Part of a small language model's weights.
Size: 15 layers, width 64, 2 heads of 32, MLP 192 SwiGLU, vocabulary 4096, 1.33M parameters.
Architecture: rotary positions, untied embeddings.
Training: a variant of Muon for these matrices, 81M tokens, 4656 steps.
Each number is 200 + 40 x the weight over its row's rms, rounded and kept within 0 to 999. Layers, rows and columns count from 0. The size before them is the row's rms in percent of the matrix's.

# gate: layer 9 MLP gate, 192x64, rms 0.231, rows 52-86, columns 0-63
# up: layer 9 MLP up, 192x64, rms 0.247, rows 52-86, columns 0-63
# down: layer 9 MLP down (transposed), 192x64, rms 0.149, rows 52-86, columns 0-63
gate52,103,183,208,219,233,202,278,183,191,221,214,195,203,283,80,199,189,207,174,273,224,242,188,178,186,161,235,198,272,155,153,225,175,210,271,222,150,164,183,223,196,131,163,230,210,300,156,204,220,224,160,220,196,203,204,213,207,182,163,201,108,121,213,220,215
up52,111,191,199,219,167,175,150,192,152,210,169,302,202,165,213,171,188,175,158,146,322,195,202,187,234,248,179,213,153,241,245,163,221,226,136,268,198,243,218,238,189,231,162,173,241,200,216,201,271,265,261,146,173,223,142,192,213,254,155,250,172,159,185,188,208
down52,101,187,181,185,225,246,173,150,173,145,142,202,168,131,232,195,254,195,147,170,170,208,92,170,188,207,229,184,150,128,238,168,219,256,251,183,243,144,156,177,234,253,142,153,221,241,245,221,187,200,164,137,176,169,226,228,246,156,177,199,202,193,156,150,267
gate53,092,233,156,186,142,171,178,195,141,245,223,166,188,207,164,218,149,275,263,164,230,141,205,175,250,206,204,147,164,103,171,201,147,137,231,261,247,164,173,188,194,184,209,196,220,184,156,140,204,176,245,194,144,159,158,197,167,150,170,270,240,155,273,186,201
up53,089,206,264,164,235,113,209,126,207,142,293,222,208,199,201,190,118,141,184,250,225,210,229,139,232,175,171,191,224,181,258,244,209,221,178,244,204,224,161,202,185,198,193,177,126,209,225,229,124,177,138,162,203,234,232,240,272,147,217,194,180,269,180,190,217
down53,090,146,193,220,232,267,242,244,231,272,170,241,239,204,198,120,249,196,228,198,240,199,220,185,159,284,201,234,208,151,193,145,155,201,210,164,238,241,245,165,230,271,145,219,276,244,198,258,220,212,225,223,199,149,135,195,219,220,135,180,208,186,163,241,130
gate54,099,222,178,217,189,250,199,176,209,181,185,220,263,244,173,259,290,181,250,267,120,187,220,203,222,188,233,136,221,205,198,195,113,186,188,132,179,162,245,182,152,212,229,203,163,218,219,204,173,156,155,151,268,194,177,204,121,86,202,212,177,203,221,242,163
up54,103,163,155,232,155,200,201,166,259,133,139,188,204,207,135,231,202,184,153,241,217,232,192,196,264,225,173,194,144,197,152,206,89,171,194,129,262,247,232,220,204,139,213,208,186,231,212,147,201,174,117,228,202,225,92,183,210,229,202,198,159,180,213,223,145
down54,097,163,204,255,149,231,163,218,214,160,161,201,298,163,164,201,226,120,140,169,186,143,151,162,217,240,215,187,148,250,242,222,185,120,181,231,224,269,178,187,265,180,167,205,187,217,262,183,157,153,193,248,152,213,223,201,164,179,214,167,144,244,164,206,273
gate55,101,220,180,221,194,226,177,172,183,198,193,254,107,217,206,241,176,200,221,100,151,171,234,232,181,222,159,179,219,216,190,170,202,244,157,245,238,277,188,263,140,163,275,210,253,195,198,283,208,187,247,185,264,207,234,127,164,262,171,188,256,221,150,229,213
up55,105,195,189,240,223,187,232,247,211,170,181,146,232,314,233,184,163,195,219,223,171,141,211,160,129,186,184,162,139,205,115,217,205,210,178,135,230,178,260,202,223,235,128,160,183,192,254,182,286,196,218,188,261,131,177,226,218,182,237,194,156,174,259,162,236
down55,110,202,243,188,205,201,230,213,169,144,229,191,213,262,190,287,200,125,211,151,198,228,232,218,287,203,224,133,215,169,206,160,211,152,176,251,146,210,282,183,281,179,148,184,213,155,279,152,213,192,214,265,202,135,136,171,219,186,150,191,253,222,191,203,192
gate56,095,249,185,239,203,205,212,220,246,197,171,186,127,157,216,196,257,210,236,154,213,232,194,220,147,224,196,198,225,253,205,211,215,229,146,217,274,206,204,200,187,290,252,197,166,133,287,184,180,284,182,264,181,116,205,185,175,171,205,283,208,175,242,145,262
up56,091,142,141,180,186,202,141,254,213,305,108,173,228,201,184,190,141,178,179,165,191,153,209,240,204,264,217,174,176,143,228,155,225,206,132,195,207,182,212,192,210,234,219,241,183,210,231,186,186,320,162,215,217,230,195,149,194,200,139,277,204,211,199,129,205
down56,088,250,282,127,168,168,210,236,208,171,238,218,170,207,248,190,295,180,185,248,189,183,201,149,165,217,152,172,189,267,172,220,147,170,214,219,236,165,163,166,189,169,216,188,182,235,149,164,252,167,214,259,212,258,189,145,203,203,305,152,194,182,249,172,276
gate57,093,206,224,241,220,208,209,227,278,208,217,222,327,173,190,208,157,188,294,153,160,101,212,137,229,211,150,208,220,174,185,199,204,188,152,211,156,232,229,274,152,158,185,199,229,210,127,150,216,205,234,215,172,186,200,193,217,254,157,192,120,207,159,191,179
up57,088,242,208,223,191,186,161,218,270,229,183,230,332,176,203,208,161,219,297,161,159,132,185,153,268,223,169,214,248,184,214,204,172,156,193,221,139,222,191,261,159,134,220,185,227,205,152,153,181,209,231,209,205,156,154,178,233,243,140,214,144,231,172,175,175
down57,096,188,178,199,178,212,192,223,237,173,233,252,203,182,209,215,132,180,237,215,224,162,202,137,208,431,220,247,213,188,206,208,216,197,262,189,173,218,146,200,232,240,218,242,189,176,200,206,201,219,225,216,190,212,174,194,216,210,240,161,252,206,144,210,209
gate58,106,254,165,167,217,213,270,249,199,214,210,128,217,154,120,152,185,177,224,172,187,223,205,170,185,163,217,178,129,198,255,189,198,207,202,164,163,115,212,204,252,243,249,178,155,251,201,216,188,172,62,191,222,263,190,264,242,180,200,211,224,159,228,230,234
up58,104,153,205,179,184,261,168,153,165,159,186,213,234,181,199,246,173,188,194,204,218,222,139,249,163,248,170,157,117,188,163,317,216,204,86,255,224,180,129,212,204,174,162,153,250,184,188,228,217,185,225,123,224,206,181,180,214,237,212,223,235,208,130,177,239
down58,110,190,206,212,182,204,180,156,201,201,145,216,228,195,144,254,221,180,235,202,200,269,226,214,157,137,151,222,221,195,224,235,129,209,223,112,211,158,143,122,301,149,194,130,272,141,187,176,191,239,257,157,231,207,196,231,188,216,222,175,140,146,175,210,164
gate59,108,165,181,145,218,196,192,260,246,211,175,208,187,188,230,195,216,180,179,243,173,242,209,195,224,166,167,162,226,170,145,187,195,232,253,273,129,181,221,189,158,193,191,120,190,191,236,188,213,289,101,172,240,232,197,241,292,237,175,232,195,167,125,264,269
up59,098,205,187,171,161,103,242,216,170,174,225,218,111,134,207,155,210,221,203,209,263,150,264,216,231,181,190,164,238,199,248,181,252,179,204,167,190,189,227,199,185,281,206,210,327,149,278,197,226,245,220,211,202,136,222,209,168,134,199,195,159,203,232,219,182
down59,103,232,188,174,198,199,269,274,209,195,188,141,200,187,206,196,220,188,147,166,248,120,259,265,251,293,263,209,264,158,264,211,164,197,194,232,193,172,208,212,144,224,160,191,224,152,158,203,215,167,153,220,215,211,134,237,255,166,246,250,164,154,248,164,182
gate60,110,179,165,278,189,255,188,179,180,185,206,204,241,222,175,202,201,163,211,214,126,256,273,234,213,300,196,265,161,141,226,270,207,220,233,203,199,174,174,205,167,225,244,196,220,242,166,162,192,134,161,284,185,188,202,124,142,188,209,242,198,194,142,279,200
up60,106,195,216,184,227,224,253,290,159,184,278,153,212,192,193,230,232,240,286,194,245,150,273,156,124,236,253,200,215,252,171,211,213,184,140,168,225,207,207,202,202,190,169,174,206,238,265,170,201,227,174,251,280,211,249,213,163,211,159,230,178,232,189,104,226
down60,111,243,268,223,202,175,251,208,163,251,242,269,232,244,200,231,220,252,176,201,166,165,177,214,173,204,129,281,88,166,181,166,214,278,240,238,238,289,170,200,170,196,229,216,174,203,209,170,178,202,239,247,240,239,146,188,170,228,237,258,179,157,175,200,185
gate61,107,153,206,254,159,185,186,210,209,219,204,204,122,153,213,95,209,158,172,254,158,216,193,250,191,191,209,145,144,156,138,151,221,191,157,217,229,132,200,159,266,156,213,162,162,177,212,212,259,231,198,230,223,256,189,147,171,137,278,277,221,195,167,198,187
up61,100,119,188,220,219,205,183,191,188,244,186,181,235,232,320,139,265,188,190,142,152,178,135,178,229,202,278,166,242,152,224,209,253,161,190,182,231,254,192,200,206,175,220,144,185,188,210,251,213,191,253,123,211,223,188,160,152,213,166,264,123,208,172,194,160
down61,089,123,179,268,120,190,177,212,193,171,284,223,244,163,178,175,218,183,250,241,195,169,234,230,222,217,151,239,203,158,141,253,176,151,187,213,209,218,230,127,176,151,259,243,274,199,215,209,173,242,253,190,252,153,125,161,213,222,236,207,121,170,182,191,217
gate62,098,185,183,225,224,256,169,170,191,177,225,220,245,263,114,235,258,177,187,170,248,264,216,168,199,163,227,197,213,157,167,148,169,180,157,178,282,192,240,169,153,122,191,219,265,243,284,165,210,182,182,298,187,242,224,191,180,210,240,246,254,171,170,179,184
up62,104,158,180,242,165,201,123,150,197,205,205,179,172,164,146,233,238,234,161,162,163,143,153,226,174,177,144,183,153,215,192,204,230,155,191,163,143,236,191,279,185,260,144,160,221,216,169,265,224,212,123,160,239,237,180,221,206,168,183,156,213,92,168,138,197
down62,107,160,189,102,179,280,196,205,218,157,195,232,211,220,237,282,207,258,208,176,230,248,166,233,204,261,214,264,165,234,219,189,158,206,237,224,175,231,207,206,214,149,248,186,172,175,182,106,145,211,176,210,231,193,203,165,157,225,122,264,234,190,163,216,294
gate63,103,149,210,230,152,293,196,227,191,256,149,232,198,245,184,233,195,212,169,151,202,203,184,270,191,204,181,114,204,163,176,114,188,200,179,278,208,231,239,281,251,169,193,195,291,161,184,253,180,163,158,187,184,183,154,196,143,219,133,212,189,225,145,226,197
up63,101,228,187,173,211,203,200,205,184,163,199,245,239,192,138,185,165,225,255,177,97,238,250,224,235,215,256,165,135,147,152,169,234,209,191,193,257,209,191,159,249,151,225,207,236,168,202,179,124,263,194,327,159,234,256,161,187,218,199,224,198,189,135,229,183
down63,104,186,249,180,190,154,212,242,135,164,231,224,100,191,195,281,320,162,152,220,191,215,191,158,231,132,183,131,190,170,203,233,165,249,232,242,185,271,214,225,239,235,179,188,180,173,126,202,210,189,180,212,138,232,160,202,253,204,144,211,183,153,202,214,199
gate64,104,108,182,164,228,192,157,236,229,232,169,205,196,215,170,136,123,228,229,204,231,260,199,244,172,199,178,198,140,238,189,232,242,179,218,206,113,154,217,159,227,167,148,180,250,228,235,207,238,217,201,159,210,201,275,217,158,123,224,189,205,112,117,150,203
up64,102,170,240,239,214,191,194,171,199,260,174,266,182,217,193,192,176,170,220,223,184,258,118,198,247,265,128,242,162,229,229,211,180,207,281,253,213,259,210,255,152,223,235,180,156,189,156,185,102,171,255,250,184,230,267,169,118,171,207,185,188,192,193,218,245
down64,110,204,201,170,180,163,249,146,214,201,124,227,222,188,107,196,245,218,181,86,180,229,179,178,230,120,176,185,157,170,177,241,219,174,277,134,152,236,240,192,203,221,160,133,178,222,222,253,170,223,211,167,194,160,258,249,216,189,201,231,250,253,238,210,245
gate65,100,125,220,201,237,176,239,213,225,155,155,159,214,210,242,200,151,219,131,149,164,238,226,204,165,241,230,255,237,233,247,205,163,182,170,144,147,175,140,181,199,161,151,144,145,190,170,147,195,222,220,249,178,209,225,257,231,241,133,228,307,209,269,189,211
up65,100,226,204,127,154,255,193,206,238,225,164,173,156,240,176,242,231,275,178,200,253,226,175,186,151,257,226,145,237,164,108,115,174,191,122,242,203,221,211,183,238,221,192,167,111,133,215,193,224,168,243,194,223,175,195,196,161,204,222,190,127,176,226,244,239
down65,104,124,146,129,146,208,206,208,242,156,179,283,181,151,254,199,214,235,199,219,207,160,173,167,156,237,235,174,184,207,322,224,181,193,199,147,188,221,208,122,161,235,160,164,185,206,145,133,205,234,248,175,182,183,222,261,200,167,168,273,238,171,214,215,189
gate66,109,163,206,77,164,202,225,219,275,212,265,173,243,121,209,189,215,160,226,196,240,179,256,151,175,180,241,183,225,168,236,157,190,250,189,226,159,231,220,125,220,176,199,182,175,212,116,133,212,231,219,227,180,167,131,176,176,245,161,216,238,251,222,243,167
up66,102,230,178,91,145,178,158,243,220,253,227,196,247,208,240,154,191,180,224,175,236,210,232,159,156,227,214,281,190,166,154,233,170,270,203,222,178,247,202,239,194,190,249,189,218,276,118,101,151,205,167,251,184,209,152,198,245,235,150,223,212,230,189,193,188
down66,090,189,210,209,142,214,151,240,202,193,260,217,197,221,219,224,139,205,279,262,240,174,217,232,163,281,200,250,222,203,208,230,192,218,241,210,276,197,156,189,184,269,183,154,239,161,195,193,165,178,299,177,196,247,136,145,153,229,200,239,243,183,97,177,212
gate67,105,218,184,187,206,129,231,263,210,184,193,175,136,233,172,174,157,207,195,238,233,273,188,165,236,268,213,217,128,218,212,138,271,196,170,179,164,197,226,201,188,223,253,149,260,250,227,242,178,166,237,252,214,220,129,113,178,236,150,185,127,249,152,178,198
up67,120,241,220,158,191,202,181,212,132,272,220,164,254,287,138,190,212,224,246,191,152,259,174,217,151,155,192,206,227,145,145,191,217,229,223,156,210,205,235,143,180,246,242,137,185,180,170,227,187,233,263,245,262,187,209,121,153,233,245,175,280,228,217,178,169
down67,097,160,116,123,211,186,254,213,167,266,122,166,219,185,208,227,162,156,179,181,216,194,140,223,157,156,245,233,197,170,194,165,228,215,226,200,162,198,276,155,233,160,158,142,148,223,103,225,235,126,211,212,284,212,221,172,237,204,181,184,245,179,190,206,224
gate68,094,198,110,228,237,236,228,190,193,207,270,190,234,210,225,167,203,169,222,182,134,185,203,249,201,167,181,192,178,185,221,264,224,281,183,142,214,223,187,119,216,210,219,184,156,270,139,150,188,240,220,219,208,262,202,222,210,186,169,263,228,276,233,150,93
up68,095,188,218,291,139,193,156,202,187,134,259,206,187,243,193,171,119,229,159,180,286,183,179,269,166,133,231,200,213,219,167,153,195,231,277,161,177,244,179,266,168,158,292,166,226,186,238,257,192,208,206,149,191,191,242,192,225,175,174,169,194,239,173,220,186
down68,103,221,234,245,251,253,244,138,210,211,154,243,167,159,170,143,188,266,173,227,230,186,210,173,181,144,161,144,192,211,129,189,194,157,151,140,184,175,164,240,200,165,210,178,226,183,253,110,275,223,253,205,209,198,260,212,262,229,217,241,148,133,236,198,244
gate69,097,142,138,142,232,223,200,215,172,172,139,264,169,216,214,199,153,177,222,189,193,145,191,237,226,175,231,136,206,258,173,303,276,241,178,234,174,161,203,158,223,183,184,173,282,211,239,204,205,237,209,282,239,188,194,237,292,210,157,206,197,160,225,255,204
up69,100,155,243,162,118,145,148,250,148,216,166,146,202,273,261,207,183,159,217,172,197,117,122,247,205,252,279,198,169,193,193,216,234,216,278,234,180,215,247,206,175,203,221,202,199,194,224,217,186,255,203,163,228,247,145,184,170,158,141,172,128,190,226,197,196
down69,098,316,159,188,247,195,139,291,272,160,169,158,187,141,192,131,183,241,195,214,186,165,159,183,171,223,215,181,184,161,161,162,161,181,204,185,157,234,269,269,177,201,230,241,122,261,214,169,206,148,226,173,172,185,208,245,207,220,184,212,170,169,225,157,239
gate70,113,214,142,251,160,218,181,104,200,232,235,135,191,175,130,170,220,208,192,214,240,134,187,177,239,297,198,226,163,143,221,188,240,134,153,255,178,241,219,182,170,165,128,186,155,229,232,206,179,240,225,205,267,274,236,187,213,170,213,228,163,177,209,140,216
up70,104,234,206,131,145,195,174,183,155,224,211,247,152,236,226,253,225,214,169,172,166,216,242,200,166,185,256,244,254,252,285,162,229,180,182,222,223,185,179,215,194,155,189,204,182,148,231,171,182,76,107,242,200,225,245,168,204,134,142,220,231,195,250,222,164
down70,119,132,170,157,211,206,211,221,217,209,169,249,163,315,200,154,189,318,194,239,197,205,210,207,183,158,196,267,236,174,223,238,139,237,200,170,196,217,126,144,248,159,205,188,229,231,260,216,153,245,210,210,172,176,222,197,181,225,211,156,162,103,239,207,162
gate71,107,148,181,263,212,218,297,284,216,219,229,185,204,170,216,232,179,179,183,162,132,276,193,242,143,208,221,271,193,245,192,214,176,218,226,162,136,213,175,211,239,250,187,234,163,251,198,195,137,222,150,219,241,215,283,264,231,192,151,223,263,167,161,222,207
up71,106,288,250,256,189,228,188,210,192,164,195,133,190,223,155,218,272,186,219,242,226,174,187,172,196,136,247,223,223,212,209,197,187,185,245,151,139,167,183,199,124,146,289,209,174,200,211,142,169,175,239,215,155,200,184,255,183,237,210,151,217,119,187,159,297
down71,087,244,185,164,165,261,206,145,212,194,102,173,150,146,208,147,179,222,116,182,153,214,196,130,198,201,247,125,160,178,191,217,204,180,176,268,209,226,241,178,148,231,163,187,143,147,186,178,226,128,238,208,182,178,146,238,164,133,237,146,224,202,206,218,246
gate72,100,242,203,199,244,230,171,180,228,221,152,148,168,252,214,223,228,269,179,244,197,258,220,157,252,290,200,211,282,239,139,161,228,201,210,216,131,175,176,204,244,174,224,165,170,156,157,178,197,93,223,145,161,187,265,218,267,203,192,189,190,202,257,191,158
up72,099,223,245,157,211,168,146,134,256,194,181,162,139,186,185,253,253,216,142,214,216,136,150,234,212,274,195,191,152,212,198,172,208,169,210,183,244,233,191,163,99,155,221,161,189,135,173,174,157,215,210,187,236,188,255,131,170,183,253,212,208,211,269,187,285
down72,096,190,205,154,179,240,220,231,185,199,222,217,190,232,201,188,193,124,178,218,184,177,197,198,143,157,195,155,115,184,240,164,214,197,257,229,195,145,237,231,280,278,264,224,178,213,225,197,177,70,175,135,152,198,192,214,130,177,150,225,165,263,189,228,154
gate73,101,241,194,163,179,142,139,180,220,208,229,238,206,197,199,130,205,179,203,102,183,252,192,226,202,211,196,260,238,280,193,161,137,156,153,260,175,247,152,180,171,172,204,145,193,187,162,189,208,191,219,197,251,239,192,226,162,170,310,205,218,184,292,135,189
up73,094,146,205,195,234,146,204,200,255,209,173,243,169,188,176,271,172,215,226,156,145,147,247,185,201,211,123,268,197,142,187,163,202,152,309,223,194,180,237,232,194,161,149,179,183,174,285,235,128,194,238,182,179,243,186,180,206,188,167,159,286,223,214,145,214
down73,091,232,215,220,235,235,197,196,188,153,158,155,158,214,93,130,236,195,144,159,113,251,220,149,183,177,235,178,187,146,179,243,249,191,193,144,201,143,229,183,191,224,226,267,222,282,200,154,176,239,119,188,158,221,203,224,224,196,160,217,222,153,187,204,268
gate74,101,213,138,207,165,212,203,141,223,268,179,190,248,222,153,145,135,259,255,123,251,195,161,132,205,222,251,256,204,187,216,189,198,193,125,192,196,180,239,202,199,258,205,248,125,239,252,224,155,222,223,132,190,255,229,256,193,133,191,203,249,209,187,226,170
up74,110,164,193,175,243,165,224,189,116,221,214,188,192,190,234,268,227,171,230,198,234,211,198,186,176,178,179,171,205,247,161,169,228,222,189,262,237,286,176,243,150,225,261,213,296,230,114,198,122,180,140,205,235,224,232,139,237,206,174,198,252,185,222,268,265
down74,107,243,222,164,206,143,126,237,122,164,241,199,201,167,224,181,192,98,139,200,170,219,199,162,218,183,206,227,174,145,198,195,156,208,277,189,169,159,246,291,177,194,180,191,183,265,108,206,182,165,184,204,165,150,228,288,257,171,229,180,223,196,184,208,187
gate75,100,176,189,290,255,183,236,171,225,226,164,292,236,236,225,181,184,160,214,219,159,190,199,201,235,205,199,182,185,237,131,188,219,173,154,237,212,224,186,169,174,191,193,207,193,247,185,149,129,273,252,74,193,212,212,133,199,194,224,267,242,191,187,128,147
up75,100,196,201,233,162,175,216,267,183,216,309,205,230,204,79,218,219,188,202,240,257,236,172,155,201,168,140,231,249,182,220,149,208,241,196,240,320,178,228,129,166,219,233,156,238,209,206,195,208,198,249,204,205,245,179,183,220,175,229,231,207,264,167,168,170
down75,103,196,221,153,202,318,107,147,154,162,203,200,218,171,193,189,217,214,174,184,189,193,186,178,237,140,247,165,189,138,219,188,204,167,252,188,216,178,221,312,231,178,149,268,252,255,269,173,186,156,156,168,136,132,199,202,189,210,217,212,199,205,211,236,232
gate76,099,150,189,280,145,205,205,159,237,171,162,186,223,204,203,217,235,231,231,279,275,216,204,245,200,214,200,114,184,155,160,146,226,154,229,216,208,159,192,181,225,213,159,227,213,219,114,196,215,260,240,103,184,191,138,278,133,188,196,219,234,211,232,250,206
up76,098,202,218,146,241,158,166,214,224,313,190,169,202,214,240,175,204,221,275,217,248,109,249,194,161,289,273,241,218,175,199,264,223,233,221,215,179,268,244,268,190,223,257,204,164,246,249,173,226,214,188,237,220,146,211,132,225,191,202,207,213,216,214,205,187
down76,100,190,211,201,166,185,280,212,187,216,169,197,225,187,63,222,171,216,151,145,173,198,205,182,262,237,228,171,199,197,223,209,225,207,163,191,124,218,212,216,227,265,183,235,180,111,190,181,235,210,136,202,211,267,171,194,260,163,200,166,144,285,131,169,176
gate77,105,229,187,164,167,217,210,192,251,181,192,132,132,172,127,148,207,166,175,168,151,279,252,208,260,120,279,238,206,183,191,219,193,155,184,250,144,172,188,238,268,205,276,230,186,218,157,118,160,195,167,244,232,240,183,220,229,223,224,220,199,161,230,199,167
up77,106,249,172,241,218,211,214,199,217,214,140,198,178,217,139,196,145,207,153,148,223,178,207,202,217,212,155,200,152,168,260,156,222,157,233,299,217,191,141,224,233,203,157,220,184,206,235,121,102,203,177,133,167,247,173,254,215,190,276,123,255,197,207,181,150
down77,099,169,155,203,102,264,227,127,145,205,155,177,218,236,222,206,191,184,134,203,186,259,175,190,148,278,253,179,152,151,219,266,191,220,193,221,177,206,229,248,192,185,165,167,202,178,192,229,175,143,268,217,171,206,287,266,167,168,228,197,181,240,180,202,277
gate78,097,216,241,238,161,205,171,138,212,227,157,201,262,168,241,133,257,200,123,185,154,232,205,157,182,228,241,200,184,198,227,261,260,299,195,171,198,226,154,287,164,220,142,177,196,199,234,184,233,177,210,204,238,188,259,204,290,153,219,203,259,204,254,230,169
up78,092,253,197,244,191,147,206,242,305,162,180,146,170,200,229,239,174,121,243,161,217,236,207,190,196,180,155,264,247,180,176,217,228,249,200,127,219,203,148,139,284,227,235,211,289,204,119,172,191,198,216,168,221,210,185,227,176,238,238,203,170,240,169,153,188
down78,100,174,233,176,153,266,184,189,141,261,193,269,174,198,246,182,218,248,241,187,178,198,148,304,144,143,181,142,161,164,233,224,162,206,178,259,264,158,227,226,192,140,179,214,167,192,181,285,183,184,152,199,151,205,170,178,205,192,162,225,227,198,160,280,154
gate79,095,153,192,147,200,247,193,207,187,227,219,215,141,122,182,182,168,233,139,194,124,239,179,154,223,167,216,170,136,193,220,270,210,254,181,142,204,134,186,167,139,174,246,241,117,281,192,208,202,200,157,207,216,220,112,213,170,229,240,219,159,232,214,163,150
up79,102,261,162,258,195,189,183,243,246,261,175,280,148,185,213,210,169,198,267,154,206,239,221,182,214,228,197,243,203,187,274,217,163,219,181,227,213,252,131,166,174,161,210,200,223,225,138,166,91,201,198,227,198,177,182,133,170,251,264,194,171,294,183,162,199
down79,105,193,229,247,282,163,248,138,231,226,244,227,176,188,199,218,189,189,207,176,180,181,148,275,147,201,197,191,187,159,259,197,234,203,193,110,203,195,157,178,213,175,198,162,205,225,311,172,189,192,132,161,174,217,131,109,140,237,227,196,163,146,178,256,204
gate80,096,153,145,269,201,179,233,195,172,172,182,245,255,186,207,144,225,160,242,140,232,200,268,198,239,236,170,215,177,150,204,121,213,192,228,304,185,199,123,239,192,182,172,158,204,289,185,225,173,198,237,127,213,220,252,158,238,208,218,168,237,171,154,240,240
up80,098,231,180,139,238,150,140,144,110,213,276,198,233,205,200,173,149,178,242,128,260,203,165,161,191,277,266,178,188,197,247,181,158,212,106,172,152,219,189,216,169,240,224,139,151,181,233,205,289,199,184,204,171,174,221,199,228,170,229,173,202,219,215,182,235
down80,102,179,196,233,238,194,147,174,264,207,191,163,234,167,219,166,256,160,219,212,233,164,241,195,272,206,230,242,250,203,205,183,201,207,184,196,148,213,190,118,244,134,213,142,238,242,184,142,180,229,273,263,131,143,179,187,153,247,146,205,192,113,184,258,153
gate81,098,177,232,267,172,191,131,226,134,231,254,269,251,181,195,176,232,217,212,101,197,160,182,94,177,219,195,178,191,178,241,161,253,206,201,236,235,171,192,277,226,142,189,150,207,218,212,217,193,260,168,259,211,179,166,256,225,212,166,228,227,226,127,161,216
up81,087,189,193,192,205,276,142,150,146,238,122,206,203,202,190,181,129,114,113,205,192,231,172,182,282,157,194,200,152,153,192,205,208,148,135,209,173,207,146,207,152,180,191,160,243,166,211,235,186,156,207,224,196,169,242,229,245,241,205,204,182,292,162,146,239
down81,090,170,185,194,190,194,216,238,281,144,246,276,274,189,157,163,183,276,146,254,188,173,127,190,244,246,214,202,167,257,195,242,186,206,196,156,165,211,183,146,199,163,208,214,172,237,217,209,233,170,271,193,138,221,226,182,212,205,202,157,175,92,232,273,177
gate82,101,160,150,160,109,133,206,171,214,160,172,215,180,238,223,141,256,222,213,162,233,221,159,124,168,172,209,243,177,235,197,176,191,166,172,275,195,251,245,136,180,214,259,210,181,163,165,209,138,219,225,162,182,192,224,317,183,250,166,162,211,149,168,206,174
up82,100,222,191,239,145,181,222,203,200,223,244,229,235,290,156,280,189,152,216,190,148,196,178,163,220,183,195,194,252,184,135,180,205,150,210,244,240,223,209,196,224,229,266,194,183,166,147,129,128,136,268,240,212,217,134,210,272,170,254,209,187,192,286,190,171
down82,096,222,238,199,254,159,186,223,152,242,299,147,222,182,236,190,185,249,218,161,149,221,256,190,267,158,130,191,196,119,191,197,263,216,243,226,213,155,174,166,238,185,174,210,229,216,193,173,182,223,221,173,169,172,264,179,244,224,231,165,97,221,173,149,272
gate83,111,178,103,229,209,242,189,182,191,181,228,189,194,205,199,215,195,153,220,214,269,213,235,161,148,173,241,110,193,157,186,294,185,189,164,221,199,229,176,166,190,225,298,215,231,249,149,223,213,292,252,251,177,219,148,177,181,206,248,260,220,164,250,237,238
up83,101,179,195,212,176,188,108,204,259,142,191,199,167,161,232,214,215,225,130,260,267,196,190,275,171,245,241,197,137,216,178,222,217,140,217,254,234,148,211,175,172,283,250,152,171,218,228,201,177,231,237,238,173,178,161,193,171,232,279,180,156,110,196,189,179
down83,089,197,183,199,140,131,154,193,219,288,245,198,285,204,183,259,152,248,289,230,251,192,250,198,184,142,158,194,202,182,144,229,152,187,162,192,137,183,193,155,164,239,221,194,234,201,243,164,183,222,217,201,223,271,141,127,219,146,211,256,178,224,212,232,200
gate84,102,177,182,188,234,150,234,169,105,168,208,217,141,234,201,170,282,239,232,151,205,231,241,162,181,198,150,198,180,218,114,197,213,230,217,190,219,206,266,157,225,151,225,159,280,134,206,197,205,187,232,159,241,198,206,235,142,180,101,251,206,210,217,236,269
up84,100,173,201,206,285,200,225,250,186,180,158,213,228,306,268,178,261,187,227,194,156,230,217,274,121,174,196,192,179,251,157,201,219,239,132,192,227,232,193,205,158,220,256,248,278,247,196,195,165,164,159,209,250,248,187,134,154,235,169,196,143,228,216,202,204
down84,105,179,243,161,289,267,203,201,150,206,151,202,239,239,246,190,257,225,195,248,120,250,204,208,232,221,148,171,213,216,171,246,178,163,202,207,168,272,199,231,198,191,192,199,222,239,183,257,123,156,210,216,158,182,205,199,214,141,204,188,147,208,205,331,144
gate85,099,187,136,244,210,198,179,231,220,218,222,301,186,189,202,174,164,197,185,214,174,222,172,152,181,270,192,206,180,169,151,233,218,182,179,215,149,134,141,166,238,245,262,200,143,205,242,172,151,303,203,174,245,168,178,233,245,266,209,240,148,259,220,135,250
up85,083,190,255,219,234,272,114,156,145,246,155,188,138,242,137,198,265,167,217,235,213,232,209,204,183,173,204,193,220,145,191,193,170,199,245,238,163,188,234,200,190,203,117,216,158,184,229,225,207,124,184,222,248,156,268,250,243,285,217,186,144,241,204,259,212
down85,079,219,167,155,230,239,163,225,129,146,207,234,225,163,199,238,220,179,140,253,169,212,199,162,234,200,251,145,182,200,236,173,85,224,185,187,218,260,179,207,268,242,190,215,124,232,208,168,207,243,138,231,134,201,204,223,315,171,195,209,224,164,245,204,211
gate86,105,156,146,208,261,178,193,169,249,209,118,176,208,190,207,182,128,236,161,201,260,234,141,263,217,267,241,220,214,232,189,166,198,238,179,282,180,198,201,193,155,190,147,192,130,172,211,251,132,192,197,282,182,176,148,203,208,200,160,210,205,115,223,131,177
up86,108,226,240,155,269,154,215,217,153,233,220,250,164,161,161,195,145,230,189,225,188,93,177,173,225,217,202,193,159,102,224,194,276,191,217,197,130,151,169,242,177,223,209,189,188,147,308,229,202,218,228,176,217,143,198,204,228,259,224,229,223,214,252,176,153
down86,104,258,211,207,140,133,133,204,127,236,196,147,296,208,157,198,182,193,238,203,231,264,231,192,256,181,167,229,274,154,169,174,211,125,196,246,176,154,202,249,191,207,282,207,181,179,172,194,172,182,194,249,208,201,176,164,146,175,238,209,197,161,152,162,123